Weights of a small transformer language model: 2 heads of 96 (1 for keys and values).
Each number is 128 + 24 x the weight over its row's rms, rounded and kept within 0 to 255. Layers, rows and columns count from 0. Numbers have three digits each. The size before them is the row's rms in percent of the matrix's.

# layer 10 attention query, 192x192, rms 0.0948, rows 0-48,96-143, columns 96-191
088:125154111147143143133139113183112129126158098136124160137118116148156107142111115132102121134134145102120124104159110151119132136107125107083085129148140172110128112161110138086165129068137133146165129108161135131163149109155154138117147122115125159191100167114115103151130139086080129172
089:128136070182113109146099095164166145170090151113089137162085108154171144131130183101149111135130130145118126152131159133135112084164127145183155138090160144107104105083125103145154119132106099115132163153089151143108134128116128122110111137140132088075158089135101143097156140147137112131
088:112119179131125126100125107099127133127116152147140079136190152080121119145141098111130136137103075137116113144111163128114136135144084102121098141102082122111087129113139121132144170152143152097121132110154105139097104131137120083162091152128133116123085145170115107128166115119164127115
090:129130099157137118142153128127154162148142144152108176157150082181110150107176179128128106142101156137130143141095125129116167156129134156141114146122170148104129115131131080098110118089110112143111108141145065135129146123082152156120106126146128106083172116128126119146142116138155119117
082:106108081149139127109163078089110118136102147150094124132119131131149130118140121123144153121103097151121090135151155086136125081134140092110114125084096161125151155081153101128130139142122135140140143101119107117094115160143112088169083167126132131104116148151123149133168144102122088083
115:093137138113136131110133142114164109124134121124132104149147179127121142131144159151129126110096160150111181121095087150145147130119150140128159158157158125133174127135116120117113101143141120133088152110154098124119140156109132148142162135111103168113155153106132090111118111141192148135
081:081127103113111116098142116108138174151112152118140140118115141121097137143129129102132116111110112108084134148115159107103136137160123093122093104085077172136176153147169107126141140110154139142115125094174080155086140115122107112147102149164101101107107147172115164149162146132132079143
093:176140124153127100135132110108108149159154135131170121157104075114077145146124147120080131119141167138149144157142110122153131113126130141154141153177150101130187117155143161112109147098091117073183148179128162129140180152154110154094156126114151077133142134107144130108125134167126104117
093:155129181144116152127125149134143170174145136122133087117108144123083130151102087117105119148161108152158153132163112161131141157131146151145145135132146122104110116141110168157137132105094098110151118132120174152179111117108137150067150100122180139126120161126126122145104133111082162189
087:165108171152122142121101145151122113106155163134119078140130114115103113117177109147116129163161127146157153151140092134126141145134096157119135145155186128142136112134101155139117162147104118125174100118089107169169101105119154131129125132085175154132119121058171106152115129142110129153
088:123149116164100102131159140125121180164127112129092135156116114128141107102134078138088128140129113100143109121175160127111075131133146125095103117131120146106079141147168111144124164104104157171177169085149118141133112167183110130112137162130150170145090129159112137160167123104129082138
064:145160179130136174114103166140132147146134099088121116105174129133097168153081152129121124110121110151145104166141105116093119133126114150193111145135155151135115087124125100178106110159133114101102119179097122114159126110109137160121169080169172143132182123155105144135139111174132141166
082:132113074123147160130121101093127079090157107112121143116135128144142133123068146156167116153127140147162097106156093110119117133136135147170154131130126100103160126083106147109151127184118131145114101158124133096168119080093126167164145117155181164104133114122171095120125122127109155105
069:138096090117148089111138092082111133137173126132152165158134106130142142125141110126098176131156128106094105142119135127153098174126143102107134114114091108137127137124130144131150159120119098145134127113149130128120161118127104139133109142107101079139085141111161091126106163093106106111
104:121154132105151111136147114093125147143146104142094126140123155117156177148099153128106131137103143132160169162082137167147124145129142124131120117100145148127160085125123075137121151076151141121138171130117103113086164172107148131106116159131121135114152173097121092133106143125134139145
084:136103099112144089123150102114115146146123112144157108168122126094143099113092127133127144144202097101099123098110141127141104166113137108114114109092079084114113145102113117119130150118109090120147124141172145108108134126127155127115121112086122077174061133134109114100089116109130124133
068:113139165151142117168135145132110159134112096122094097146083126116115119151138136131127130121157084105096115126129099178148135124178107137144114136169144119170135083116168099142120086117144146123092158154113102114116111167095165144096131136139126175133153118141159137096137125131108126152
099:146151095141051112173103128125128159144139149124147153102088084194140120153129081137127160140121111096157134148141125125135158149146107159151145134121142105164111119156161146115141136099147133166135113121103157130152141106153135109109149132128123154118140144136112164134153137136122143116
080:118112136121137124145116137097133148098142137107151099140167119115115133150089129140129114165099173105128127124091085115129111181173107141172151126130160071134157144161156163090140111106121168173096103131144134101109135108109144142120159141160089134107155107121141123122105117145143122138
110:120166106103085129168114144116098145145146090115167133107111151086111110128072098101099145116133077096119136129159113106117083115158180104115153127110096112153124142179148135172132132139150113165152142093151170148139088122149124115084166130124142153178120136139095145143135111123103100144
087:081137164091096148121115170139135109160134143129107145100148116126125145159108116151115110125142129136137156162063158105119145114139112103146135118123136135095110128146130126109155142151159122132101102098144119129130122121131189150130112098120106107131131105137094128109141121146094125128
065:147170111120068142133100131119100137132148156123094139057071118091129155180142143169149130131132135079140150145147124125148116119172113124148105140098142175143133091123160106168153096158160111109183135117101161098128161136114160173132107130164109126110157138130166095106123157160096124123
104:089113137082101126114131151121129102165146137115123147137105137129130123157137142133134123124143097169089156123132151124124151104119155082106124105097092178099109056126133094120180164176138111108106150128159132158148145146147159132143102093108090111120114171132099117115111142123115119101
097:138139116123134119124121133141088111152151137122125139151108131101153120132127109096137127135159099143121101133131103129120131139108106108122102151144096097155106117108142148125143134143128106093174144102099157174114115128171137121116148127071159116173104116090109156114121096132101116134
087:114143114131122117121122121123085155141134125112132109154104139091141095126101088119137155127148078100102138146140114091141123140123146110078107130109062121111093120110157132133156153154119134096169137074176149182129128112177109113103111129097138123173071147137125147138135121104113104158
134:095172126163132125126152143114153141157143148109145102141136144132093103087139111124098116124118131159081154145188137093113096120132139127095154145117128163134064136140180108117128144137139133149148190095180111142181124131147109160124145161114154158116112134145130143169138110145140109149
120:135126146147137132131144107169135131127117130145125169107131148152134132149130135150142126111073162113160141112106134168152120095128153160141162141150195138146155157133093132138101100097149126148085140150106094078106137124108148104137132153155173133100169110088142111128136165136146138112
127:124124144123158122113117135128126131082088102122181134113133169116096111112140158133126148093123112157087123156141147162123158149112124143127125109154152155152157132149097162120144100154126151131066120175129085130105115154098139097112133139110101111107156113093107142115133125140123095137
083:135127162139128174137148113146152146122131119108118157119150155177112130138143168132085094148079168111139136111139142142135142105153122140187124131142172140123149136129106114126098073095146157147100106187085113082105090154091158148161112100154124162085182116122092136133154147145140132130
089:139159101123115120095106140103101101114143108108145105170101129077151107120122119099144130109143111105083138103162125120160122166103129096093130103107053099117096143114157136121133181138147098118142110070156152161143142130144122105082119137114136118164082128149134127136133104087103100149
086:111091166117164151110139116165160120084118103143136109127151152147122122122136163140131123090110111159109084116115139149103161128128117131152103134154168097121172156147099116119104073111119118143082095157130078110108087162096138144143102107134106135105150100140120121106116165124174134112
090:141196133118133123138136120098161133175128111153116148104126134158116154100100149104140113142114155134154162153139161105119101181148108155112120118113107132114118123117161115147128179104119136148154142127116119123167135151114119116126135125137147116108112109185098162127156142148096140139
095:156136117119129120122133118096106146137129106135135114166132107077160084113094098142120124155133087103101109112142158123108129169139124103114092141085062128121091167120158144099157160146124146150132118069162120150139121159155110116131140104099145130159083121136097134148133089091116117151
079:113071123169115147134181129133139153113102148137123147120112124179117094158147134195137119146118162162127138091144145154126173088114154140150123135149166122161161126115100139101101081147134140151093167151151102095100130162116155138154082144135141161078146130122145125114117151124163111113
073:145157123111075144102123105165136121089120119130139091099112120140119127129176111101130117145116152120178158142117126095138120098116143155175157119168191159168108106144122151117110133163146100152116109119086116105131119101146157128123161096123183120129184113103115094136110102166117112144
073:149153157116111102118132147133135177135108111105104078126143104117097130165109134129122134128173161123139135124124136138171116172157096175149124147168112133141134100109126122152140143129155130115166109147138159099131143084186123156124114119170134164153145092117120161109139086127146086147
079:107118119110191134133112077137129123099181117127196154092123130159090134086144139149110148134093144140143136147185132134126127113135126140097116133131161130144141115138121172105140104111131150138095128151105102095136076160088134148178123134094117151116157144103117106130101133138124134089
079:127152126124145136136119131132134128126111109108100131173101127103153082131128121120113092133172080115127116119134124190125124142142082109107088121111067123115121109086125168174136143141120157133150134068167117171127126136132131127109101124133116145138095130092151124160162107105134111096
090:132135155124112142127143139171167109126093141149118132109142119162119158147113139152133114100109137136144176146145115081092120086162121152119178132137161146116141172142106109120108130150121129151133111126093147129136140122151112107143151135169131106094153118146114181153152148141169140142
110:166161123138147128136088095095123107079138141132123113086139124144141124084126151118101111175186149110114137158108133156120134159144169135158169111137084132138106115135134113140122137110146135131084088122104124087151101082110174107091158156113122124136143140102150093089113091136108169095
098:188105158092179134103128139126094138108122096148129084147131131105127117079123133109166144106133148147179131136175103113167118105095139134107123119106121161176128125089114149134126102158120139052131128156122079114085111142105108100122115109118129119117116122104148118103114124099094082151
084:145124121120149159107098138156162149123107144120170096128092107117121101164126103120125111145166111155107152145074108113129163187116138144135137116107091107139131137139139137152140164131105104110145073093147158170170135111174124109126123116131128090144110110128113143138096117139104118157
081:125156087105105125129102112119114159137153140097093113105115090069151131143142130117118132082193080115144123151113123145134139149155121103099108110103094119116140101106142122128127152136116095101157144103170134152124124116149133096119116094138146153176096144132111140163178146115104121158
104:143075088079121142144149129138116118106150116135148147109122094181153143131117113144168137124091158118164093072124078078155108082106133129150169144107139122149179136140093120097130084119140116123108134148130157085116158105104134134153125117163130119134165094128127107102098142119134124118
092:089153142154085088116141140129132117129133100129141139099101135161129098085162109158137146106078138125115110131182144136124106109114102077118085141131126130146110140147176140140105141133146143154128173145118124093135141178174133146138145135128082176170099138170077124088153104131141146121
083:145105142112104125135104109140122123136139136120110134125124135153135144122121134183134140133059185127153140145102112118148167115116168168115160119134158152118173118083103105135134118137132120151083137150086105103099151139103104113184116119133124151110159152120156137153140168148128148120
083:171099115112146140130115079096115091075158122132095119121141126108165120126195138166123133129145157140104102162127127097118138087129136102130150126095141159120134113099115126114121119122114108147120139106171139096162152118112138131100130127161148139091110152090140113109108134116148145128
077:128138103143099118122129184128129124145141097092126140140116086092156161158104081115168127136111118147140141104113099132126099164149117130141122162120137085138115121118162138156153153137120140121166091101143151131137132141188109164093119118104114114146130117164118137125126146152129121154
086:077137092130128088137107121101133162130134129099128149177120104151098161111128156135132109118107168106117143123116142158136104149131151165156103115129143103116127117108150142137122104145135134140151110169105158094116113117106174178095164146139071112120133086111101151103122107178157119099
091:077128132138122125126162104124151118116111100140124158113149172131124148131114148120115132123067143115103157143095117143107150164138097139167113142127175092116173148156115105132128141099147161166105113114068119107122138119113131151120136127124089117139163110133108093135110132143132159086
147:164152099145167109105110132115165078115117121131122124136121127145093116087183152116142126147138128125076117151159184153099171152126114146114127144152151149121164136145138109120125127126096125155112093150065078116155127170121132119141156109077128148114130120121123136150153089133120122141
129:135149147125111148120153122166115136096104127152184174092134122129140097131145138095128166072140130126160150097120115117116108098115146130128142128154088178146166176159101147142110128167173123113097126143150134119108086104107122076149129119155154079122140105121123143099134127151139114110
120:122184143166155115089152145121145154179113122116091087116121139081135125120085133123076098142156139124116132125101186172139095169143144076119127150111105101092111137134121106160120142113116150083116136110128126123165140146132107125090153161110120157145106131090111124118094129120111104147
129:075107102143122125118167111159150119147146137115144153139094156149112155181119100119113178110123104124102159112162089092117147113127118117134123152107160138141142140120143118137108152124147119172165169134120153149136115179145089145155134103132136154145103153167124111160135166142132144154
121:124175155130116134127158120100121142140134106166094154111105099114154128131139165134095122136151141118145130116068179189134094127151174122133117124140106112103136126159098091173095134109141137098062114111116121115124131124115142081113126119126092114138162126100113115106124171120085119107
123:116125100129163099139139130073089123115159124132173157126124110166122119110123111144130180111148136102114131164140079106159122126093125156150139145150126116180114130154178132118111142168180151160127140163127122127142125144122118136153125118101160112157150117155129126137164150143088142135
133:127129095148167110095118106144123102148151127105103117179156113120119143116163115126149157138079123116132137117148126145106132130085093117109095160113136152152154118087130081106124173090151129139191134098123104100143150159126133179185129096107135156142112134145119072138153113137144129161
097:096102182142116124149152108160156116119111140119130135117121141155114142147172165133135116130127175145135129112119114099138129110126128165157146131149159123111147135104071147104124102111107106095117126148123159164078131066093132154160106145135141115094137111076162122126101119115129146095
077:096098165116120119118127095147117148117130123119127150095087150158106101161159130140119120117093126126173092104170110120147161048153148140141128119157140125159129135122097140116093124088135127109113132141096128100088114134096135157138144177128107099131152122098117124124077116119103176101
083:154079140104150150152138145162137105085120128169170132105122167172092118119127162142110114133136149156146119143153108113138128092100133155159175089109181141128132120104156133132131107117155136166089098157132139117143136116142171126112136136134110173123164117114126113097102091140141106102
064:102166120162102134104109093111120153136121127094121118111115110071153131145131084096110150099104103104149131122146125143130159139165137123080091132160101122142145153130109138111122140136084150097149163081111136145112122124116107141114119159112174078140094157134115121171120126126121147099
091:122137170166096140116092117128127170132124140118127129107105114082124126130156104104100154114133116101124133103150147141119143132163114106113097135165096118146147162121115154135099144140093137092152144090100138151084090129136086128115104147105134078118102137123111155155127125126103136122
079:134097148089116141173130160160155073095129120146156145133140152176095140116115169134154093145127166159112121143111132132141093123105099144172143120118167122110114108131130116135131104127147115172093104151115106118159128140110188124134134101135133172114170100118157142108147152134118117125
094:125126100161117100114084151118101148174170139094111093167132121054166132130122112132175146115178117099099144139117151092132119163112095098090058124101081105085133126125145122138147127150100140092168138098139134158147139135156080117122120112151146116163097120134132133107135138106113107129
078:127123127123121129181096166110133072155159111108137123172131139103095163093118135140154124134129140144094166149089132106075121178110128129126118128091139121074144130178138099137155128180141125146141128120126122132193121136126136130124143085139180155153139121156156129119160150126096128134
081:131138145150143137091150100144120163131096126127120133094093122131168107143113102109074143116123101118151109110132128135138140089158154130105145126180110133158102150090124141112088151114123126099151145136119148108065108130127115123135117155080092096139103140122087099125126103135140135128
119:110114172148105122134142152116124167146118119106112129123105121078160117104113100121117138108137149115149118096122140117141100120100078114123125148115054139102110135102162146140148123140116140088174173122131174141115163111167127169100092104144126118171101117126110175088117088112163118097
069:132120141135115101094111115119091160199107154091110115157106135092159120136121099118116157103143091103140126095132139088127156137130125115098117143143106161157143144076106116106108150112106139106150162103127125140091131123134080158108101142103144068145091132137102143144133138113121134104
105:141140123147122110122095128111099170165119119086107098134101115065168093140123092107122168108165084083140133102150148097130130146134119105089121130125061126145111145099128130130122160160112145099175148100141143159127122121146097134108107137114170099174076157141126131131161131110118146133
084:111090119141116137126147123168132148100158117140122115095121130171120123153133157162136151113096129130120152138145149165113192117142150152176134143155202128126153107162122145118142082135130115165120098135107097110135122149090178136141150134115118146121156158115155123123117172142133131137
082:155160151140115176088135120154122134102074146154133114062096114123164098126102120132099124131113118102157119143142110133157109121136137119127141153187130140193097122128110123143081152118125134111143149138180146111073136104116142139129114156108074118112120133110122132131105101133166114155
081:108160094113107164130130127152153121073157119135111120081113112199092146123119167138147115140121156115131138157115088153125131136131110151158157119115184093121163111146129122142129115101127119149131150159121098073171132139144167104159143122166095167132161133130163096154104128140129143144
111:168171137155125133135109110101146132145100141122107113122125126053141113121122105078074115139168106120129140119137156140100069160151096128111149171126054131110102142102148091114115175134134132119152150142145189128156153081146098143141125107102159130180085143147109112143132094124135123148
086:123130107129139153136097157100152074102143110150144095138164098161124146119124151112155126148112132138083153124093096143107137145102113134143093130060143135100179109154148134139177128138140131174111147116159120154180153110126155123144188116173119146127144125143164107138101133166122144130
146:086150135193151123139139103166159122107142162117161145128135163111142124117154169154092138091082136126102142146115113103102146142124083156121113166144179126133134148147140119096110114129127170179150148135108117137143127136144122152144128180122114128136132106093133133168120118160172126103
087:123130171131147114126105150121160112153105104069152173188171141111120121111139119117124078103134129125124139119089132108125105108109125127117136097142071132090134172082110143106114164120130115161109131094112134130107156152134142114103118111113176117105097090183114116127145158110094137078
092:134101121113129144163160109117125121097159132123155143155143088200148110145104157156111140178121156172110136138103130156115152153109109145185123129120132063121106136133104139122099093132117157127076102124102117105106109084141120061141139133162120093140148100121135105133127105104132131087
089:125129161139099149135124121193158153103121136127132152128116152147124129147143178147092098106100176130105137143141163177124114095141105165195133158196153105125098121133109099123070087131120123154136113159093121081136116132114151136155140134085117145088165107150117143125145125154147113143
104:102118086141170126139113164051120102132166120149116089112135142122107125146144118146168139165121084114097117102156149123110125153144138140128126156075150131113146122129115114114142098159141162124098109111121104117161146108117140154115140154160143130152140152128141114117172119112160149140
097:162150146172106129124101084156130125118122156146075134139065103120104137127171163157110114144159126125162161108158153142131131117134148162138132105171173147166111102115145122108130126118125157125137136163126086146112122111093118106151067130110118154096122127088164138145107134133123117125
108:132138114104132138150127153113143125150087054149080134117106120152101093156119127104207160143115125125131077088165137156166114134133118167173110128111147147140111136094164133145162160148106157086106135104131100141118192089103103135134091109196109139118115094166126122102131117143110137128
108:113127147128110117180151130135117150174110125149075143123146113125111117179143115131149160141140135126121103088147136140157113136128133113105114137146123129130117081118165150111122122141149147074106118117138118148142150095149119174126080155168081099135102186098148138128133116120117130132
100:112134145124152160114101153144132162106155163132123139123122105159145121126152126149099136171083139117127119155134083120110137081125108134160102166131190136171152130163105119124131067127132133176162136161139128113134097140114188173164154140154124129096155091097142126153134159177153127153
103:086134078142075133125097104133112117121135143124121117104147134144158136136123146134144133128107107083143122075153148159126135143134104157161155161160135143136136096138120099103127175162125102138189098110147119143117147140105170124143137134117160140095149165082142074133068205132101140192
119:095110140114147126143124186134149130138081084157153159121144104154130110161095119158129132147101183139109132112065112146137106144092127132154095138113129112165140116120108180113160138116180135111088121149165142140116154107140128170158119116170114118144127102148124141100123101097108147093
116:144139134121115093140132155099092153140155134134106116140109102132106132098163148183071094130156117116128161160128127146145128129148134101114109091152156130173089100129150114137149112106171132143111129135173080120125132184134159149119098159094077137130141116112107142140156126140121096162
121:102163167163109140155145160167182169151107133136116160147157122127097111126134130107115105104102137117137157104112122156123100164142107119140099127162147141139166146162160122102113110138120121160108104129155070171128130131106159149186122118117106152084116083133093143141133137128139117176
120:141121149101113133144105103140120172109115063129101104143165148080136118115104118132144114113084090089113127158073139150173094162152159134117114135129140155118156133163138139133136102122113132158119109087133096108090145123115121114077144149144137128135154110133112137119142112111160100143
119:138150122185135124106134132132157139129072131146137177124145134116124153130130133095088131121175131156118135120103133092105110167131107142111144076109111166137103106131109148101141196129130160150141141099158128168093123073146136113106129180148104134123114169122134086146087060146124135083
122:170074116106156104096120120136128095113139121137122100120165140134094105107160105110132138145174119095132145114124118167135134134153130108108140094145105121111141108137132170109124126116108102114107072142131136101103110128161130148114150114080159189092106118139162080091092102101106139139
120:118085124147155120149156142134108129107117097124172083118106146127081154121065120099131127106132118159128146139140073118178109164123099113134141105141157101158093107130127148117125090166095115089146156159143153162142146136120137111095069139115106082131126098118148120115043155141098100140
120:135152109095089125142074151105110137178101131105114140107090125141167121127107125147158120105142071111117111149147149126120133105128147120124127090094115166117157112139120109148159120149124084111123154111162148159125172161139143114144121102138129127120130172148117154152138129127112067167
114:117079099127098084153114101144105158137154117163148137139117073133119149134132111126172172103119120083149118119144087090157101095096102124114104132131094137171159146140111164107132134102112113140154091114148163113082119097127123116124098080136149097131118100125148128129119163107083090117
117:116109122092145076096122105112092115097130123100155141121128172113175104122144133159116178084114128102143129111097096137144131138128091097135102134171079106121160108122135124134129135166167168145141168133120111117118138172150130108165106099124101155187120126124094103087128132126154131083
116:158127140133151130141142166160074114148129092154067161169128119112115131148122093136164110131097127137185127124074137175122108114109169139110114112125153155143121086106134079160148151114149121143124148129077107130148131178161132145152111107136162134128145099163128104163161140146074140137
119:127140140092113122145147149090147088148130120095101110142167105116156169093085155124121101133104177150134130088122124134161081097121129128149133137123125112100145104109103085122106144107133117082149162134115173107124133109128138162170118114124100182103180106146115112082107140149150111108
110:143132128108119102144102139107104114094124137140113128146102116108173103108173093133196151139116145137129155123133102112142138164130131138083131142151114120149115097108165151126143180142103122137142156095149119162118132137167118119147111164097103123165083094125174155137133091107121132102
# layer 10 attention key, 96x192, rms 0.0846, rows 0-47, columns 96-191
051:136135146120132130104113142133154089142138147154131118136087134116146132153139085123120146072142125147127152121100116119121098120093143098113155156130094154165126171133114140152092137115104146120140100110152105125167141105148097129152089145120145133119111145137140114088131088133151106165
048:059147112137126174148107122152158120168126150107116118107115113163112117108127142140136133152094118113084128108132117152086169115129133117134140124130090116136145131102149126126151121118161147163105137136101157166091108156104152155110147150123167134135141130131130121144137129108124103132
051:112146154105151126163150099103125160156163123116107123158126147122129118123137172156096141142128117112121103133127143144196145125151106135127094088097167091146096138131131132080142075132126080119121118116128127127157127155143146141148153112128131148087130087126102161124100187164087072144
039:134090096111122157136119137135153107110093097096085124110118109123130096162098154133101139121133124179138086119166104137125135099143123123097096125161121157120089161135099111173139152169105144127127132126164134152115126145074131106140132127080120106121142138107124081164110169123135127106
063:125124107136173157150121083119110138104119129147124120170122125147168145082100138151106167132140084122143152097100130115142152143153124128157100080105110132118162135152112125120167120188147145145123138154107122143135081125057173148133144116135128125123126151102170150148139130159125115160
040:135097124120151132144135123143145158162135128122163124123143135116143108108117117144144136100124153146119068093146132116125141128184160116113114131122153182155100101149135134075100089126150066094125114143143126124122144161123117128181185154110082117114129153133110125145100149082140146139
049:140158120124154138117110099153123166110128127107109122165144139085136141108092127122149131094167102126154134115150104122116086153118095146078118133150128151122141110098171143131146137155114144132150117148152178080082103100063154127147104175083130152096128163090137170151132086138121150122
049:126102139144134136146148096126116130129121139148138140136112154091116098136141133171143115141119154129067111115136086118103138103136131144167115112125176115102141143179087150161147090115129098129105147159126093110140089158092137173124160189118136125112114111108130171126132124099131121182
058:079124171101107160098128126120120131155156141086138144123158110143088124138134185146138123137118114135183128094132099170111135120128135093124136124150146164162158116116131155133116103114165112165122080127143083100143100128180149149152166120144151130097143091111086140160076148150138174094
050:188107134110163111100113122174147132108142101128091131147104128130127101181110154121124138149109139129126135059151141104130117140151130135103105161101127126177160109135106170145127109145131107101125147088134144114118077123169103140154125130120111080087119132128127129117122154115104139103
053:119117114123113091119106161110159113139140123142112123154128152110130138131141091154165110100138143113099128119113117111092053152119121125084126160158129107124092148123128109159119149110142136101128162093160091098176145108136127080108097152121138150175106110135111124109167129088117163170
050:149162161134148185113178118118121133137146134115145101114161093130117143118123180153082133152135118112122092159122150124148135117110131115164100137093134135101134139140109085118097084151147110135134120170107139128108093136099135137172147100145123152104152174119121133131119133134139093142
039:151182128144162165119133143138140152102136147114124111091183107117125149137094170147095114136138107132126097133104113148152185091136174134136119125089143151138152117150129142149108100131167143148148147138107136125100094125162106148142161102169117127087147156125107122135147095135138131097
040:141111124120116101102100124144110125092100133133111119147079143139138091115140111099159143117101127173140171130122119113124136124150124113055188097143140109139124113115115123123150137156126135122126139090151094134140158098145114083094118148121119085136114093143144088157073148146112124114
042:092120110093102145136188108107130112176137132143160131120123089130126155096097098127119085093159122122155148144136109142134102169100116096122168151118077176125118140101154106106139147131153092199118092128156144137143092151115119112112134162113134133118136137129113130134164093123156126109
051:095113104127126080102119139126110119098097144168122116136123115125114125137121120088129139115114143147145126137131098166105103152082104120121136106126105139133174122135108167145151137129108138146127149083138119105121137127126126125067133145098134145135130109143136120137133129138117176088
035:148165147124174133153160139108154153093111115121130117139145118135097104135130155109098108147116093132116079102157143118177126117147120158158104148110144149143135119163131136135065111121133145111137148135097189169108117154148141161151088116136113137120145128145103149125149133145140126130
051:115085127119128112158164078119123110114156140150133095152096080145145134143113164129145070100123080162086095083109119129147099129111155107139113139092124140143123114124113101136120136120147139109100128116130136123148123139110108085130082100113163137155096129140139110151131125114112169113
044:137115119118154108127099131121169128126114102117132074099132130161077179101132133161089093115109151139122094191101127122105141122169117114137109142126128100132098113149148109107105124107164079130118151118148155139112135146118115115087126163111123093093145098134138161123133134107121119101
045:132125163120136113157098127158148084107113151106141073128140136133104122093102139145086126158106130157124123124097149166139111132166090089150099097120134153133152119139096114145142128127160141102133116105141140152113135118116114123157187134114120111123119125136142175144133154144099076144
057:142138181135136130129120171105106125116131156115149114158168140126120144066179155111107101148128121116137112124122156140078144121123165129164122084142111109134092134127119122121108106116125113147130112187112133108121104171116122146161120139161083147118125128132104128147092127183136128121
048:133186120148174174126131131103119152115137146107108132139153141114129132106130171130111125154124079142133101122148174111142143149152104137178103147110112138125151140140131098089120128163130158117136139158080158151102133128110136167158122123157113120117127141117114138144117136155124128148
055:157119147104156161115174130136116127096106126127139151118098092108156124191158143146102164118120102151108118126122111125155144126098171119134122149102156126199117126169133121124106144127119136113142113125128131092121119075158131100126108140140158135129100121144115121142150120156171180091
047:087089156114145112094104107136147132159132174167131142151097086183176150134110114159138106175126159154107110137104133113157145132104140108161161116118125130106179131155108143158099145119125154117129137145105130171118110163101136096122093148133101136150089154137152090130139107113112114154
057:114158103132153154149185146136151144108099086094127140135110146085149160128122055103107190121165163142108134173138118133128151131122135117150143103123136123127120141137200146132124146135126130127166089142124094140135166103135127100153124130131102188122101119138120133135170118119186083107
057:155143106103165143117112129135146147141122089079113148091150156151123130116092107173122135088164106122125125135093164125109126117109159148150130078152130118138122133119186110104134127144171121119109114111174112162115157132135111105124138170130156168152137128121118134113128129089117128138
082:121130134124076081128087105140116125123104134147144132111108123117155108110135096105142106090124156133112145148129117131141102132104131126108177145177081136118073132092133087141129168113115137096137128093161125152153145117113082101124109156109138141138104149141124148114143118082126155159
061:137124115131142130126153157147188107152104079080112130091114144122132103152132142156113146139128116100107129166111156116151154112087146118129141153169114116169085139100099142120099162147091120166144173178127144110105100109150119122130121145134110168135098140105146129141105145108103180114
059:153165149112167126129109099135109160097096131115163139142153108144128125117126142136046131121154124130118108128163124126130130112148126150153107118098149127132125122140100109161130078112159149140122126126124141072125094129117181178168146115105129154083183105119082161128189130121184111107
067:120100134108132112147116141129121126123118149148117185121094092115146145177122091119197138136148120167147125130136107093133104151165126139131174125135100146129144144116151140140152155108123138119155109109172152095165120099134103129153137158100158158119125136150155111096152123128086136102
094:173171169119132156113119093137147125143147210105129075130115073135103143128103136090116156157146153099158119132137156165146163123153100123122131111113153121151128113159124152126124108138144119112108150140106159171102147118104140125139147096128138160144159090102158116120075138160109088123
073:128170118148147140098145137114142114112139075113101117108121084134123133132119083134179138154120088152103186139117156120135137142156072126093146121156089098134136109106168140148127130140189145091166173111134093113128151139134125117130120131125061135126120160116157132124113119117107104171
092:117133132142189134112173152090121139109173057118123086122083089144132128153112139139134117157105051114118158134128141118103144116183097127138072130081144128201178136101144116092124126142155134147126137147113112139126101134135164135138169125064102117098136134119086146155128102139154108143
135:135095154129157120124120128134095148114149168138121147131125086146096128179135167171128157127102101130135113135150111148127135101096109142140063161099165144184128125141132144129145091117095133135127142130140168127132138108122216129157150085108104095137147112111098105141116119137143133115
103:152140117127136126109158109151133133107140138154133126116090094127124173171171127149171167113140110143120112111163135099134120146133113119111147112094162153140138157123116102107194092104138123152167155111133148121139132115117191106141154128110130176133152151123143103122074093136129117112
142:107127133116112132134147125150134122110075031113149171096115043146145108117101151159125174138135171136119154187120127132127148114142113137109143123108124109127144127093148170145126142135177139099109115103108100100115144126144127155133148130166107171101150106127144132117159139097158105112
139:137155115128115114141100117102124144106119137101110100121153096134132118106147127153057148109121079154125141120130134113116118106138084135147092072127151136178164125104135094105178098121177132109157116125153128095103118122127163151164139136076123090103149116103104132116150134138157113167
160:142167182125122106112107132148147116135137131113130128142127117117081114104122126160156116133127183146112162133088147124134119122196103132149057140162144124112117144115120098166125108149156128096127149092149103167104148132132150132162124165126126141107140110125113174122143150131140102129
160:126141100158077125167092126130107143165097037124137106116122174128123142130121101146120144118141122145139124122113106153138126125173155141115080148147152140091130144114120160105144127106073129154121091124122132121129151138137148134099118142146146138134120105114113058123164157117186096166
173:148116105108143155133122129158145119151094144144140143118137128124124155108101160105123142120167099127121066116095175126126146157162093131117115090075082160142127142127112139118156159115109121163147125131171121164123136132143128146099166174074118174118101139122176043137113114108100146115
153:160123122111155137113167106101128153100148109131161137144123176151133166127124082046121122130166128157128111095141106118134137151121144119100121125140130122125120114132139162124119137106140126112109069122105087108187147129129138134118149131073136159140118109148171131121138135101107091110
164:160090106114149160120162146113097142092099136124152075110140160121100112151122129100130156124155178178089135129142113130122150145112071136122154123128144132192095130127094143103133115140156122083148112140134105118136154118128119122157114100106139057100133112134117097136064138137102052176
158:113184096135116132161082110128128159130084131108150109101136107148140151061121079137102102123151133135107100117144122111141148124158154139146146079097107147095165119120134095098146095135138121087132183136123136095108100133137138146146136111145095160115141156107132179137139110138154079161
174:145120161130086100109107094118134138133150125145150138119084080134140125143168094098167140124133155144120108140147066101150095138064112155080126142111114114103188145115111168099144139158136129116137163105100122142138128107149096155129086094165150116118128150131148059112132122107078082118
175:083119122115114072137148111135111105116105158104106145126141184153132102127146117145145167137101108130123123177121163157125093095134104118145096136106126130140158126131186152143134121112174136147146098138126139136112153131138177125111130080170143132170105115125133100123098134119158113140
172:075146138141105112156089142167121124152140047112113108142142104145111133118147129131142084140105086115163112142116113133125109093092180135114101161108127132115095134137125102147145127149160127124140093148120112111109160144133085082140160116145124146083116107147100125133103139141059131133
170:135128147140097150090098116081119122137126130110142124153172100139105124098113129115165115135141127133148152129109088127128050161116073119119158153118114128157158097090074142168133118077123099154142149095107141105130126108103129140128142155079130177098155149097088142135129147115118172134
159:103118136124088118131085109131165134122150109097097181136102124096166148111143070128196135124110128144106164120131102125150140145123077122118140167178152129147154155101180173113134160137087139119162118127144115132165162114124152110158122176098093133130105117133136154142121093118158144151